Weights of a small GPT-style language model, trained from scratch on English Wikipedia.
Size: 2 heads of 64 (1 for keys and values), vocabulary 778, 2.2M parameters.
Architecture: RMSNorm before each block, rotary positions, no biases in attention or MLP, untied embeddings, normalized queries and keys.
Training: 114M tokens, 4390 steps.
Each number is 128 + 32 x the weight over its row's rms, rounded and kept within 0 to 255. Layers, rows and columns count from 0. Numbers have three digits each. The size before them is the row's rms in percent of the matrix's.

# layer 11 attention query, 128x128, rms 0.103, rows 0-127, columns 64-95
056:164111155079110057071109097125152074137130177102154090150165129149121183154091149123126113153122
055:098143036139149129182157148083135091102121116104096206152154095110091149156160114164100135143101
058:161117177112154111110137119134086053108105165152121085138193123070145195120084119119080063135125
053:116142067097158085190159118118145123096159153145137191113176131101103112117179115161109140137090
068:124143214099088139079120076126164097185120127095109026154130174179184167119106112137132152083096
068:172144091092150089138192140131111122069123131180052134134202133103136196100144118142141114127120
074:162163179115070168111096117114108101165108093093133053148142146131131240049088125119128093110117
069:212155050137158141142174139099096152120170104126073129113198166088134121080150148156106133143136
077:151132184067162131108126128079108140149137154151104084141175109153118211101109091167152071118142
064:134089103097133136119155127145140121126176151182179177135164140125115077162143131116057155134148
072:110119086169177103153169108156169139124115132208043162095153148104141114134176141210149182143133
094:088103152109150117128061125198126148121154155104205151138066093148103088165100138106129140103127
085:133119148109122138140136041134183111166095102129154124166112132148181120123149076196159155145061
073:176092136123080213093132164111094153125184121142123112140130161134149152069147137149098172090190
081:114096130132153098159093080161144076114116122160144168126100103147178061159129107146147155119083
067:162115179098066108148111188118091121191127112114180128162078150089125126055155084100121094035144
080:075125127126105151152144170050069078109128178139142109145137156127096188108133161053099108093167
092:175151112131108089134178126115097119144122101160029093098168144088172097150150122123136153127089
077:140173121128122143059128145143078188157135117117093060080180184121145183123175127098166120164146
087:113102057114127169125168174084090203105156085110142148111153129106134103125153116137147175149151
095:073068139090188116146108088130169092088092110204121165146094093170144128154085115184151161124095
087:142160119121052167075127126110121201159117138055115162144083128114095121112160153167152121048130
081:159132092156162157090124098084176129103157112147062176075115128152151089172088141098125163131145
099:118112125137155132175128091156100126112088093157140129189112103156138071137119130157171161136141
104:112137121160103068101076112099134100128146142155164188072080106149181108187187091142164154175100
095:167130096138087172094118178122115124162154089091152105126154189142062171076124147121134063089174
081:154142143116166171110135156079123126108110120097101124120087095164156121117088168154184153202144
096:135105113151174101175138095155151071066143121185101127097133108126161092140116135161157176149096
088:140145091137160143118160073068172091093148083086089090101126145161150148122121142113130184198130
085:121108142173204075143121116135152113074093089150129187083134124182143134155077160080100141148136
092:106142116097103123056063151156121147177141195093169154153086120106068175135153120108124135117136
093:146130124109126173081156133102121168161179154134056123165142108090150151105144111093089126114129
088:082094094128132109146176087107129123101088103163056133125139138123145117106143108169152160138123
099:088130125091131205151174106098125146105146069134145127135107150129088103111062189125141180105142
117:143131150090107169154103158161099115087121077145228107130130142153136112123121112077201145104140
094:136155130110096142072096175156115159149174160132124173105076092092082096093144131189209089098137
100:179148102143146175141112152178171194190062166141141171170137111104096123103126104167106148124124
089:089111137158087131161133075115171127138178164130112107164193166161179130107100096168122157115122
094:096170108092112161084120154121071160200146157104146114130110174120102185182138117090081159089157
152:183184105127091145117128214103070137160134145133072117144153124049110184133157125145123086107114
078:182131103108157127154150111117126136183091150123077136124187171125168112062126119189090120134166
119:153158091116103143168103145157094130177066173167063155178144134046146144110130086157125077115130
098:087120201096090171142144136124151124143093134095139095132098081177123159129117151141181150088152
103:109099141127191136127127109106150084143069095092176110145100155161144115127150110152151175186084
081:151158121121100128121147116139116119112188144170140146119126083117149128171129144126107114133077
096:116090193144132145132112070115098141150145147112157090149086088103164079121196078183123175128121
168:106061121114170124136166079097131134127100115168152131137124123144169073173135124095098183137137
159:151193106139092154170133180134097160132185159125111155131187125091105162110116127151067071082155
128:075084177145098167133161100132184053093080130157149084114090128195145082156144126119133172140119
088:141080126074120128077136180112098125121123159114148130148129125102149062167133175128060115132106
142:082059189080159109142144107136099080138044145174137103168106089117139122155122138081174199167116
100:106167109150090138139128122080144111092107089090102132131154103170142114076118113165182123164143
109:146082140137142119135068043146191105125146122155121126124123126115197127165130088157164188133097
094:138146092189098156087083168131116209125167115058139145115143144090129156117150143131065121030124
114:019156136124073154107174123134152126097146118141094105132180125167054169116126146065183097081116
101:062125152181161124159101123145161131097219137118140147107119126140165135120146115181149178113169
130:090116111117094091208112121184127074109092141174162101143145137102151127100116101133152155105109
115:159086104151131128149166148147122212168132145150124186121128153090195103154168093146116094112115
138:212164213121085132107100167159081096148135112133139130139152101146098142131165111113072149131145
160:094053170094156109118147079119140123112088112142163082139098123178164087168149147095158203176115
169:151154112128135165105107151151130181112122098085079158130167176095097147098094134150062057088131
209:087075151076139102139159059095152080120098114131171094129121130196160120135128138138181199164129
092:074061133105121138126176139127173102142071190238141140165101141134136069164133108157115118116118
091:184193140078129173096160111143151145150176092066121098114131114101119117097092167127111095066157
106:144149105083093157139148093124120139062161071076157098156130147150141120121107154142096178109214
100:196190087116131141100119111141115151156113161113101130155156183118112147122090118121114112063138
097:122175085088061187138121062157107127109208095080121113116216128145137137114156147135110109109158
100:221187094124112150110158103094143172177118110127083178136150171132133140123116039124150101100119
103:106134155113120116108173064137144152132139080138126124149125110215150112110161080166143233117139
090:138173104142138178088147086107098198148162097098118108122142182150140198107093098161088140079146
072:076146163083084096165104113154123063139102091147189068185109153193173125184131129089162152083118
100:175196143117095125118120171126121159159212101070074133118189192145124178085083115092104105098179
086:044126127054079192118140076111108123147131128131182099167155157163102155150102160139148169118108
091:124193150092131144130150138142106124175150158138113103136145201087096183158088078115113112078164
084:170135111158114167098246167126155170135133134150048172110153135128095138146058126156093149183124
093:081102125125188195139122092064139080113139214100148162096117077108111112163102171102110121144137
091:128144108134048201127131105162108105132172123121165120157095180149125091164135176141144141164202
098:073156156114124135109107119141076108132134187104175137154127161101091170105130082130104167106160
089:108085128142172120157102078137174091067148128101137189112111070149211082187145174146192133135130
094:044058168091080121155114112149105076123090143108151099165078116097158079178181109136117101120161
089:084114108062092117173116128091168119153087148154178143107144121119183116087171116120114130143124
082:136154167145127144137160148139095142135097093124081138094155160087117147177145083129132119112106
091:130165129126135155065136186116079165132159142084103112124128192127094183103076152112091089061091
099:169132102158095120181111161135122075196187117134105101155131114079120098107157153154133120162129
081:123101104140168082077089126141189136091103094101122159161119037129136106131075160095152114094102
080:130124143101183121167063124107159148121085186126175114142079113086107081120159093141111074113107
085:126100118154158144132127123098095132105167104153131180089161122138202075086082160174141144109208
091:087092173106176135150094109163078145084149101155195135133082116119142102168148136128137095135152
099:164130091255117115121095127118134122087152126107124128141137122188163093156159170147193088095167
082:104115139117147070129155105119113196209159100091129141106170113174189183075120113152129153102102
125:110188120118098127169085145087111094162119153127176098149148078062128107105104115142086086123150
069:038066164159136105097165101153139130142132101148166188107103073123160085145117158123159131192128
116:181182105162083149087141159127105170155202109095114079109177145116129129170146130120209104168145
073:142069105134192147094162115159135120075125117154158211124181104126154081118113167101132089098082
060:117112114123188117175144143130130152141086179171202078142094102103175168102162138140128159098140
087:098123105139122107164106156139123136106083130164123113166143116116141117139145129128140145124083
089:133095136185128136142110107128165146094069088151157123073118132130188135107152114156164133126135
099:123122116117187108153043113135133089165137071108133098118102116158136044145151164113140067069147
082:077094146104185142137080168125166106107141147142104122105072133124081124136085147152116109129138
085:122140116109091142126208146142130146066117137146128167164130106160122123107112105129078121136130
090:072113132142125220197094186152153101137107138102155082156132067119097131174138142119177094088145
082:148127115105071107144076143182136108168170103085124100203141151171149132117143162117193153109175
063:122154146093146147051126182112107130145177152123146156104173147101121185105135103115109144131189
095:165156115133118083129149141154114176140162140095116115111158141089092202120146100130150073074099
087:144071091197151174094200133199097104151113128150086145129139087128112129146125118145155087083160
096:183171097110134122109123142187101152154112093120112143137165168050125153187178102115121059084118
108:186143097138157148090094105179091170167190128145077123085119139124087085159127125087130081084098
100:086116146099104117080089152076123074144107144166115150128147159166093123146134124117106133163197
105:116139114109155109149177155129203165135134076108157117139103196107162074177195146140143066117119
103:106117140133106139199120145159115184143080130165155119138157090093116119192127077155155155119146
112:105099145190131164169146124157113093122135114111150124205107062037167110116146123120087061127107
120:075139122117080088177086124134146121120129138064182153144130062096158143140136127138128101172166
136:190139182097130168085120093075110122165125137121104105102120144154128100103123145094127162097075
095:075120131151073166140179138126117085129122120127129134115163151189169093174093095166128179165106
111:066086165088114108133136138191185102125114079113126147171103086130132148133109112116084079105149
092:119105121122134122101133138117103132080109183124098158127144088071047164073178112049165065117059
106:148103125116157138162084104197251134099100074156161088125135092090165108156128102174105122120124
117:238150099145108170161170165116159143146189167102101135103119167102148130179123119136105108109139
109:134167136103161079108153108117134154083143137197087151067126130206117147086134152099166178124095
104:175156102136126100135095113159148164145137114076119209102106052086193073138117115134160080120130
098:121161152116141142185122119114121132120124078094149102155135107126152176097095126124111173162128
108:077113153077130124105115142124161096119077099149185120139141143121148142156118122156111187164142
130:070106134106103134107194169141136041106133166145134113163159129136112166089074123156100112099176
122:090114094074142127091078137142125138131104125187105136086087155185072126124110115084132177144136
115:160173133107134117095090117137099162176192109064087098047106221166126110192140147102137142132157
113:141153042183189148134098135136156138107113143187110099103131064098084120116123144122121085116127
099:091117156109108183122127126118160134120103114180166158097164092141164149116161113150141230135132
099:151109094152115078115110120159203072117107099095140130111176137171100111097132077157179147088197
# layer 11 attention key, 64x128, rms 0.0895, rows 0-63, columns 64-95
108:101092138199162110138110101151144089118119128109160118101101123141130114135143173087136139182119
089:118176066094070148115143105117129134146099153122150093151170111116176153114200123152129111174112
103:100098161204115116169105121176150127079105117171135143125174106161137099132178182075144136145109
097:084126093131089094133110190145097150109128176144095073146156075126148151126147149151075116152155
110:151098134126148121160116134114127120096121130119131109110094142135110097170108203078184164138120
085:118163110109033106141111105112122156165094143127089124123181089106157104117153130112097088133102
105:110060139126094149129120120127150122068113165151190166110074101157091091155172186115135161186144
089:140119139086103079139079187120089143140116206158067085149150054085103138167130142141067097080108
088:138091138152116152163103142097087104098114128143093141137121101155101092173117178135150091147175
105:085121081124119097131101149128153139136128191108110151117157045073154130135161107145115125104111
107:157145077165149168091170163099114094169120106104136110151125158099130133122140049164137062118148
082:143124095183157110146116124131193155108083115100192165093065142159147116116125172149167161139102
086:113082152146155096144123132212162090107087090133121177109082078119144144110117143078081113148120
096:112161078133093128142143116094146150158133156059117191108171103102149142102139102169101107066076
088:131114212166136091121122095141185115108083076118189159105076162184108087095107171161183130142109
094:142065126117107143126151134110157132103128129158115176122133169154104094126131138170118157176189
091:147117133136138104098116102126130106109152192126101170118137140160136076155161191158171124162108
117:076119066176120107092139099101126166151131155140149142128208117054100155097148069166094113135130
111:143175143139097132128177142156090074146116124196098125168190095057176170098156100147129061114146
089:121140120124148024113125175147105115123099098187107156147152106135119100153099113125109125062082
090:146140183106101079123106144111118149122129091107146160097076132178142103129090129127150184146103
098:123132111123167197122112055113114128122123096154139124139134145164183168096124100131168141177171
098:128152182132113126132085122133122125112105119094120166112037141145096088115130172142145138090107
081:104134139171085057136196084087148158155138096123153138099107093150149097132135116182118139070132
095:109151212120148178110113127131186115133116092171161169132126123198145143078114126093081147130093
091:107130146113078194124064154097067133127102193117080109139121125147099118123152127136143093116139
091:144113133113098096118122118157153085129128152101172126144139109131109125099149145112130116116117
090:136107171149133130082114125067136141127116080137173098066128133182123072150053132161108138098140
089:105158120063085112077124114153138116154189142133176136105130059142088141091185139124084137127104
113:119119148156078164150172094097151158123172069104119148092136138142141101151112131131157170149115
102:112171161124161155156118063165107092149099161115119100168076157111120142120145137106148126196100
092:121145146078146107143102118186128101119091130127150156149109166082119159120126103129158155190123
091:120120137136140114140110091116135115101109148183141149163118130216120113149086122166127188137153
095:128127199131147121145143159135144193150155122128152096117064162168132136109107123142120161144132
107:102081100149138114140144139063122144084086181176114104121133130157127088172127128187129158138120
109:102184135093173179119117127145137105177159206125103120137146134092123130115136137122138149126159
106:088127065059135114181143133110189085109053125132153180189082067096145149146159077083078141188122
104:120183124098103117130133179110147126188164124140142137131117110125123161078122111149113087087096
145:169188127148104111156109132170104118147111164142128108173133145071103161089175105133118119105131
078:113126136108171074155101125171129117120126169137130108124158150056100159161163112108117174181146
114:129202109127056156106139169106109144206143125105133105166124126069091172115138088166119106109123
147:141176107135100133102114115209142101166169106114174152147142105052131193126117116148101144076141
096:097108116114166115134157129183165089157155137073130084140088093109120118142087129107077116137150
107:126036118095122132145148129102140088155130131185100060109132152175161086120080148161101170171154
102:077136114145088164082120103167153152152134141127188192090154125148141176081115093142157124151188
102:163152066115152129084149072172145073143135149149183160134128105149129146094152130143087151103131
093:202146120133115156102138111162104156199193103090145172092130127119079149090113121128154055123119
096:149180121143128151112067112189103143144130096085131162132166193132122237096143158144145083099134
101:152141153105138036114148093127101066142179133100072168130113117148187121079080123131156115079079
087:136184145123099121119112134144200206083121140087151148124112158132177124103100141098167127131103
096:130133115101156098138111144161131155121132093132106069128086133117170157116104112162132120194123
098:159071139156140113141133172162063156130121089098161128128128044123118135183143115095131082144158
097:127116086103112191115185073148078098161163128105132121184154125124131123130158147124151146178133
095:146130091113145070124117094143176120135104106152071179133113142083088057142130154092168147153152
086:099145157099166095133092135092103112085118169131136130165098134156164125105198124166171140199136
097:190158098094143110065086125161123127209097112084088119164100143089131163029136153177106118123097
109:172114090150137170137132095089102163127134138090062181124102094109118124166078140154142126138072
103:122142092164120161147164106104091116074116136144091165130162145111161094141155104168134188068114
111:104120104130122117193150098111178141106049132175143124151118113089095117213177121108092160119149
114:062108119144193131150141158112043118109093145168089123078175111157139121152110109150150137155112
099:115142120133089105141092112108143116158117128174115140164086129085158115186144151178136202115092
090:145114109152126165081131132132131165143145096064114083113171125163096141044096122080171034170127
103:141100109137127077155156103115114069107125136147140144193111079159139091117118074148117136113135
101:148153107119116206151171127154151134129148078135150133164123178172061116143138144099112072137202
# layer 11 attention value, 64x128, rms 0.0721, rows 0-63, columns 64-95
117:118102145173108193112085163167132144081136113117193099119141117113081128145156131120049139111152
105:141124169125158129115079196046178168116118111140132135130139126150096090135161130140159119142095
103:124137194081111120154080167158073151165082120164101071178123119092162101142189128124100146143157
101:133172101125129161169138159113050152122198126158135143136140168147200162153145088132070152043086
095:090118097200043123053160102126105088107133145133123148093129167142070102154131123127094097113117
097:159134127171087106134114158163085145133218126120174098186161125097137153110135121089125153097123
102:143124121111150110145153144146089087136139095094100123112086147114116062131119106182122250102086
098:111136151140124160127084123114145090149142149101120118109114156099199122159200073088094154180136
097:119133110117154158108125064137154068102085126100073122168104054129144145145146139082138117116095
108:117123038097116090114101165168083150061154112123156167110126091121092096172160136132127166139141
091:142096091095116124076141098153146168198149073136130114136192149117127125187118154111153162126203
089:152110179178154166176079137164172126143085145149108137133132149169147132128125131070069119113102
095:099143093197151164159141130183116095127141141160128090133114121075140117119209115070124127159139
096:190141087126125131077176126150094145170153099137130088130155098136189151083035120203154131124217
104:045188131137154119174175135119077136146163098142179142116139131121128146162175165098149083088160
099:111145083128112157079201099183195124146124118136142101127115104085106144139170139106163153220112
100:174169160097167131093129157126103087116143134128088058129177155098173111126088138151146105172126
092:137129127088155060143206131092121117158050100176199165157131091135176137145132105173141109071144
099:131119136091141102013117135107103145112138157085152106085089144138164117159126098107125167131124
105:120151108120095186086160170110102199125161110180073069090096179138089106195088120099075124093166
097:099149090244178145140151104067162209121180144182120105092143205147156174136092157115141102089115
104:139128123147172186175116159163146146109077074167119114148160113156151095127138138084149126083070
104:092118157128183084137140148128144131119105107083161159092145149134113169110141140085117091163131
098:084162139145143134094146112075102178134088103092072203106097110123104154144195129105065142109151
102:119134129139126114131112171137154187126170124158155136171114116112124139112171096094106142154165
099:141152137139151168124110079092143085155159090044115111155114159112149154086107127031109111141152
104:185112111097095031127129125143122129126163123112159178116128115132095096171102122172185151105146
097:121122161100165077124101157133138075150129067173178125095122113082138116116124121126118078171118
094:161108159085122151135079141103076154103084154162102114137118142121127102168141099146147089132173
099:112140112114115139164163084146147132154133093217090087135112172132092168089124117072135089136175
092:091138141144102114130136149139103129110136093197131134099177109144198116149085137097170133158154
109:145094111083120128084069137149157154107148158127099076131053123105106160167090202030091143121142
092:175162114154071135143086162111135064147140159148139153173133093158154125132062131146146167136172
101:103126131152136114168106134160166117118085141084158213157126114140129159093167150182054137140146
098:103136135054098162122103121151038107101106101071136101124200089119143108164079143161218118133202
105:112139141167148161107139076153130124122094121168182121148148166098195078096141099108160108079138
093:110149219137154166141145121147169121142124140095068080083116066149153176092119163162092110124099
101:170122113114113159151100128164079098173078138102120207168172151151138118102148125123087198118087
111:053136093167180137156154075101135095141153123085073151133144106148166127091138138108112067102223
096:088165131020184161129108091084125120128115112168166150151102068123137110200100115170141089107147
112:177159137092155152196143153114161142113106103104108090180136076149127145133046140159112124132143
093:160114110138111096099097080102165079088152124102107148102096159130129130130129138135123123163112
102:155132114120111142123167084147109127108133144189184128171185149132190150163094146105187123082148
109:119125216047102094123080152167029142132158118066103109161093114111053124120065123038096112076138
093:114186091158074108107161111095128127081154172105123147142165130150222183185126133106129175131148
106:178097142136132180107133086121141110107108096145121111111146149122092118069119067119095083131113
094:092095122097156085144095152153120169173199077144123110150119097133126102111092135090098120139094
109:084145145109114098148093155110129195147133153156138129177105047133136157089106185096124141109130
096:086138101104126114200129160174173173141183110110109147068112102135172095142117112165115137145097
096:106162104139112099172120208172095131129161088145146124121105155149095092120130166140115135134124
096:146134157095105128121120172115016149190149142209113068116099175133146144122075177102107124079076
105:071130148118051172135136090184132145163149156154107164111163145125185118153121086114140177158124
098:099176113103103122102164134141139092111123099136129122139085176124133109074111104177133115189159
099:137105154070221196162117115127153151133126122102102134084095129143149153061126118143115115109142
100:118132121154124082152139073103075130150110170153104153136132069101118157147121127154143142128070
104:089165157121128131085188122157086131123139151086136086164099144097144080144139169076168114186175
095:104123122126118122134131097131103155130182088104148153118096171128100094092132087146145109181132
107:107146117165042188113163081167168146140096113170200138138104130140104107112152127153118139114079
093:081133096157093141148201128071132142119044130125098091112100125194148138121141145130141140146143
103:087129156101151162147158161130221103105071160120117148131131132140096135127144160088135179120157
089:110123169142110125157100110121142091097163147129143108105120151152187123131151122065155102112151
092:186119118086115126129064174143138075104140140117124126117150090131095135080068109141140144120145
106:115132165146123043110178051153161168140087129092095146144124120150092153098107115112120115158164
103:155085167122131139133061166140087066090109149143161094123140086131139099131129111119146098101055
# layer 11 attention output (transposed), 128x128, rms 0.106, rows 0-127, columns 64-95
120:158128092123121118087132128195132135110158142166159152090131097137133036135132124153140100121130
105:089126153079093181106160156165128127101210053106154087164082117110154175130101102080108089139108
112:122081093135168108083125065107117136130096143116126110089139117118125158187157166188158157118102
105:176094047166175067141120147075142070127108078148123141104132087111120082052117211141123130154075
094:128090153138138122122079083161143122134193119138206152180120129148156133167142091106123109149099
097:169009120155144126092059120080150100139076108155133131093114091111106101120128191132160127145186
103:186130133135123139136144127106100152100093128139126173130144066140115144099116174114072087105175
112:156121116171120084179116108115130101131092097122156177129147084117102161067073210143114142150124
092:134093103078117111168123078102178142159125103089061142108093099144126094118107120160102145126161
104:126137179111099130154102099131124124127188123153161100103130170141153111142190118102141113174169
094:059122189190072137152149140139150131124161140056147174137121164100117163154138030149144135140130
096:175167130142084182135088174159140117180083117130133148107178108123111094130140138157151155135134
100:149157133121131109140061092131121148160103098073125166156197088142161100081065159143124095130167
096:078092158181105101113140161117168099122129132140137101166066187081092130161154060128177108105146
110:094101143145133121133122070106113110130108110117093108178101089149167166138087198129150156153171
105:155108134126120089100135163112140144102105122136153112134152171140141141118117101122096125111188
104:109075134178091102141155141133147120121122077110141174121100114102124092100084069113132132134122
094:152104081140169022117119142179136148099090139134098132162200164092092112061126154172115115090071
105:084215173133097095139175140142127146057189190133125069111124141157157169136167192099131154172111
094:108203145141128127123091156109164147119108131139160105136120106119154136137162151120123146175121
087:128100212154128152131068202083119105188154086143114133137057080137087110107112163112163139158226
097:122081129090125134127120116106168130099168087086107133093121154221124159092124061160094089120103
109:160096102134149150128125118163111119162107136153132144136127152067136031154112076159168138112112
093:150094105115172132110116102122183097163081136117176171113116093103086122142129145188177165088148
092:125088162113149090081104114112151069138182086117152104112115122053110130141152123150186165122173
102:145085079111165161154114115087111085154088105129078140119056105133155111114084157120193136099160
105:085133150097107111156100135138161165083149181105120084144098130175124163102173156109045095158087
107:113182146106121100078163165175066116162085149165158087198148187103164115091101153092109130146142
097:139116130150123105104182120165129127109233083095152120138126173066074176104113076123113085128063
094:126110151053126193116100112177149119109113088126163130127113128150158119119144144098138132116126
100:136081042167119127111133081124147126087091101146150170151141159084139174124124047163155119132112
097:131158107130171072174143057123137076100127161133108118124149120157189106149117160108133135176143
108:106107132141117184165098143084151131106098110156066126096175123190120180153136118140137076169144
106:097137108080109211145100153128145120165125137133088120074160110160119083183174111170170147081125
102:118100145141048160124172115134128133077154102131095170143094150119136170120150030088159148130157
105:141125171177085099085130146168079089144137147121156080151118158109172127152085081098166094131112
096:108125087093128200094121174110139135115125174165084101134106091131185134153109131153180179095147
115:093074090142075183163084119075179107146074106113135185138142091224107143136119133160129145117117
099:124120146072131195136134135107110186192118111155107095103137176054113148149163041088165143116151
103:122118193139151115153147144139109106150133125085089079153083144139107148097136126082118093153131
110:072134135107147169090094215103123133155142154127041092096120150173110108116164067143135081118164
096:117190099158144154141088097142110168100120116113118067120163126176132119122172181113138099095081
099:110098160125127079113109188088133132176109072129089100161139146159140099063066112090101105175173
107:147078105125150143054119093191137122097087177160177097114079122115112110170137157089110208155165
104:129113071150105107200096133085194104062095108137141204100162109175120107093106170135139148158141
106:098147131126045107094082179131137146175104086116203140210094144118086143111150105125129131106141
085:157192123162106131141142140147091088150172185113132137168153143053122164137142108129164176181113
107:125158140099138170124133143135156119117150164144035114072175176175153141134158138103140136184146
091:209185064123093140168080102127075121111075145156126124134191111151143138080106190133115116115094
090:098070120095175198113115080100136141139160100135159094147125085110184129191125125070120108148116
094:144126124181169126055103117167166154102124139126095136132206124154120088119111157116129179155122
102:185130096163076126110102105108116124134066112118148227141197120122114140098090161121168155140137
106:090137147129162182089131136149095126135161149133167060123082158066133107197174058119130118111065
086:170153097157129123176197131098131085106127106148097091100077197090100143137130048159129109089077
111:161153089115166108153132103080153124169086133089109190152170121110117135087063206160133164119154
108:091139097141175090118147104121113077108156102086114066127128104152199179152107136087080124106125
095:149116139109103167154096105141070140125120072175132136093107135095169157143115158122165129093118
111:080162136113125170154122175123158099103134128088144129153139127154103122117125081094083092082163
096:077104131111152152122125115121214164130187084135112188118149088212114169107151089133117079095137
101:171154048113188123166157082158084086117159099113087163106156097099137148149122129167093124081102
086:206117054177091090171083129164104147127115086155111155117203146098096123108112107121149169140128
093:120094095168095107160138143182117118101126148102154145132136144106095074157108044069124089134144
096:175170138042104111081084175107170155137138110178105095138115202087150116126166154117127097143148
099:150143059169175073138187113158122094089139137120123158147154173094132108029097133129079093133084
103:104139137155093154195126058081130114125114124166109160098132127106170171119158109104183136136188
104:190120115170074194089100127125130116191089136124114116124155176110130113149126171120164133090141
109:100184130172147137147234107135150196147110141104104137162107138141151205171115108170061159125096
094:153065158132126186113112095134119134171152198095114179151128132093166132146107168096183059138200
099:102124145122104129114135164099140197136157181162136171109129119050156151095112154083123124151156
096:107109132127097176189175066155196156124126156148137134079090163145165134157145135136136120112127
104:105144139143163171073129179091108103078157112130106172107133123123150096115084174079146033130158
096:134148097146130115081183150132151160237154132089132132143152150115139123143187138139151135151101
100:108151120115141129150113103089091068111090046102071157114119115157073083201140114102076111154166
109:125141166201154142125185099141139175079160112182089130084119137118160111108070196106144112113183
095:067159086167091141126156181147096116159071113127048161113136136154086139103129146165161159140140
089:078095134124128149123170162103132118182157149162158102094149119102082132155080157112183134101176
097:123150113125166156154206126135130162131147104150101095120151166147155157135076095163070143122155
098:120199126107080085093096155177140089223131139063131167126091235160118159086145097110142187145089
100:159106121127113146149125113132129140091115183128096095109110171140146081138095103096101121167072
100:149092155162124172156112159126134120173111177106143139155145117109158074150090134128071185162136
100:130156121134139120146109095134121145115152069115105163103148188194121219150119125083081175086167
092:149115178164095150117101115067139086128083147135115152115153172148122094107147143105127105193146
106:111149181141151069071116155093123117152138161113154138151098070116118118097145142110155072139180
107:162061149128109136124167109117106046120127090160157172087191128081178136151163125143154103132152
101:167083110108098111159131098197131117111161146129141113087168094101095089099123104112092149148135
109:111101132100145165162154125158121129181088173164106094154112111135141143163094130079143103162173
106:125128166129141135180118104155167074131109111150122099127153190159115126145146085163096185116138
097:155157142120059156088135126115149126179148159196127149143127226127155152142155168142125189147101
102:159184159164101173147153149118173230097133122142091124137112160107152167113120160144130161155089
101:106106160108077134122062091094085101124115123127188106145084085118087124131215122157134149153102
097:162135147159113149084145150133135172140140130100077118106129117109131093102110165117206129098173
084:124167143198123064190114123120081119092121179131134108179091166125103153142119074181108108111080
098:144123123160173162117129106143122100124087149147123139139169091151148197178127074221124191139121
099:106128109138098100148120221095118106119148111100148147162159084157153166114088088184069159097111
093:172185135126103071136114112162112142193175185156079107126158208122165107140104084129082174137114
112:129097188144093091161148139078067109053110104172155124098147083084135123118123124163172172143139
091:168129140118120103063111090175124169118158150119137127111053135099155098163077130117127168065089
099:097166090144142129116158123114120143065132135116101071129130152157124174109107127127135099101106
098:105169090121163128073095119160180126182142099128097122140141173165138110151125071111129162143079
106:138183152113107118144170157101131150171150114138116102118100119175080128108135164069086142197146
091:156161092114075093143072164125106158170120162125171150157074188110108127128109083136086143061103
092:091168131161125096028144123088083163131148146087119066173129148164139187082107183133124102123103
110:124103090075127097166142148194150099095146100161161156128117118142123128132096149143066107121082
093:142087118170082126116111090085168135092163068085113166146141092114101067162149083092179160123100
104:186157073080120122147099063181102096135136065157106123152065112104097137134122082148114158115069
100:175064148092086099135135154110153172108139123190158131152144067096120127102204185170141145137176
099:091083132121112089197165100146138176118121133155135112134087115120084131115147076154098111155107
096:062147140082125143135112096042169075127135098135122150158146183153154184139149063183149114119106
095:182140184139126104093091105167129162178164154137105130108102102111151086154134095045125177185119
096:153169139107064106033068132088135127243167134077130096153175186143108155128140143109129143118102
094:134127157113133168146080177172171125077111110160131132146121120104122157193177140193104105147073
095:109114062161185146204128085134119094028102086168124111130113098126143118135146088172159133119081
103:162139109140129182112111147164163161131179156159146160178186152119169104094096127133130112101152
103:095086092133184154167173134164139145059140140151114140118135115123130112133084097150118091130137
097:114058152092147125205138155126148085108117142160159146104192165126138176129144118139119121153175
103:130128136159143153126119186091127171117141145113165125157156121134134122083134149135140139118089
098:152173063121139113111094125178162146195178080066139167157116151165099122192151108121071151096111
107:124144097125105077066103177133090089170140123106131112165115109158112161107142153125159133094148
096:135124100177083203147135145131113104165109142143133148117136140112137066170122122166165114148048
097:155135160113128166143122090106124180102107113158131100164071107131093092162161071075097168170117
098:071109128168154167107076167122150139132131109121160150133127118140149123081147126150129114099149
102:098151074149172138096143184115139122096129157130152152101098107149125091159136113111134085169124
095:150101088059180118082166131167109103123135155184164133119085155136123055121098178102064158127117
095:079134076161152153142123107144061134066113130134152101150138069116113120136113108119167138169120
093:059138090086199128133137135148100072159154140161105122145149106169146160109137074190130137145134
096:130137145131166096126081111077125113064135070089113140098111123131127224082128128169159153097115
107:103144143139131182131122162114163134090109100209180120166119134139084108168134150153124200154098
097:147130133135138117126114114142083106097102134150121129115124105147123169157144129142150089106148
# layer 11 MLP gate, 192x128, rms 0.0787, rows 0-8, columns 64-95
103:071138110155166109099124138096145129118185103135145137154125117128144177085093144130110112138115
105:155132145093084074162112163154136087119139122167135107129071122168133118120122125145178175192139
105:131050172048082123133044068127148134120160091093124064102121152153109111156140196037111150121229
112:163090143128117094102127097083115135121131162153084162107181058108139118149133155096140159189129
096:119118088145085102180085155088080152064154116055107139120181144175106092163133163163150113092163
104:153140144127177100066151074112157087130120151169107086145151174163099129150114157172117124125149
096:117126192141185058112115100102113113148096121151141135125101073195178008120093092095147124174116
102:110107140148085142147139130078151176137147152136086093088139133108118145127148108084173097190142
092:154122139107152152128074120109088051134062087167227079138105134130138162155111153140107147151160
# layer 11 MLP up, 192x128, rms 0.0769, rows 0-8, columns 64-95
100:182149098088098109084095208156087142099131144136138117127092090131107123112138123136100107144113
103:121122132131170116124150146090142060099086153120115149147119176145107087163111131083111089153113
098:157098120084159105121091164169131150159107126108136120109168132133131166110125136166166149108152
103:137109154081106164107153154121141119163124120129189129095170193181125184103129164149111199101153
098:126108129055155083097118090164179179137091187126136138089117127084178142118124149111102154143109
103:104142118085104113185149107069178092121107109132092219116099108141117124126170163111163119142138
100:150121112065120121162151156120147120055106136080115146104124136160124170134103123132142153156089
099:134099128148182112117117082137147130149087087190113132136087152103166110100149096153154175129138
098:098140138141070085078145036089126137146136100094097186106086161211095119135193121072154122131134
# layer 11 MLP down (transposed), 192x128, rms 0.0962, rows 0-8, columns 64-95
103:109140107139110153122134138109120062094106132121126133117099128133127100165144197054163145131139
102:188134105128140111112103061165138119114095128089087076128108152107160109148124123090098142197169
104:037177188146075146155169125099113132145090158159175117125162077089138184135114116072105111137124
106:094140105121115092114156165088126148131134181160153109121185113165124111091079120166045135071141
092:155105123108098145100129143152064080102182139123112124119044144163152125144128113173154065096176
101:167184141218131137112075137183122101161125063143107111107180160113136091163073169108170159162126
102:081105147154113097139128132095061119081091112141133099105169083120112142142138154088155078042148
101:170156143113073129114119081121073145128142114123105140103084063103182180176117148139147157117135
095:129119155145143117116097142131092071146175094091181126109104127137089133111154146128144176128136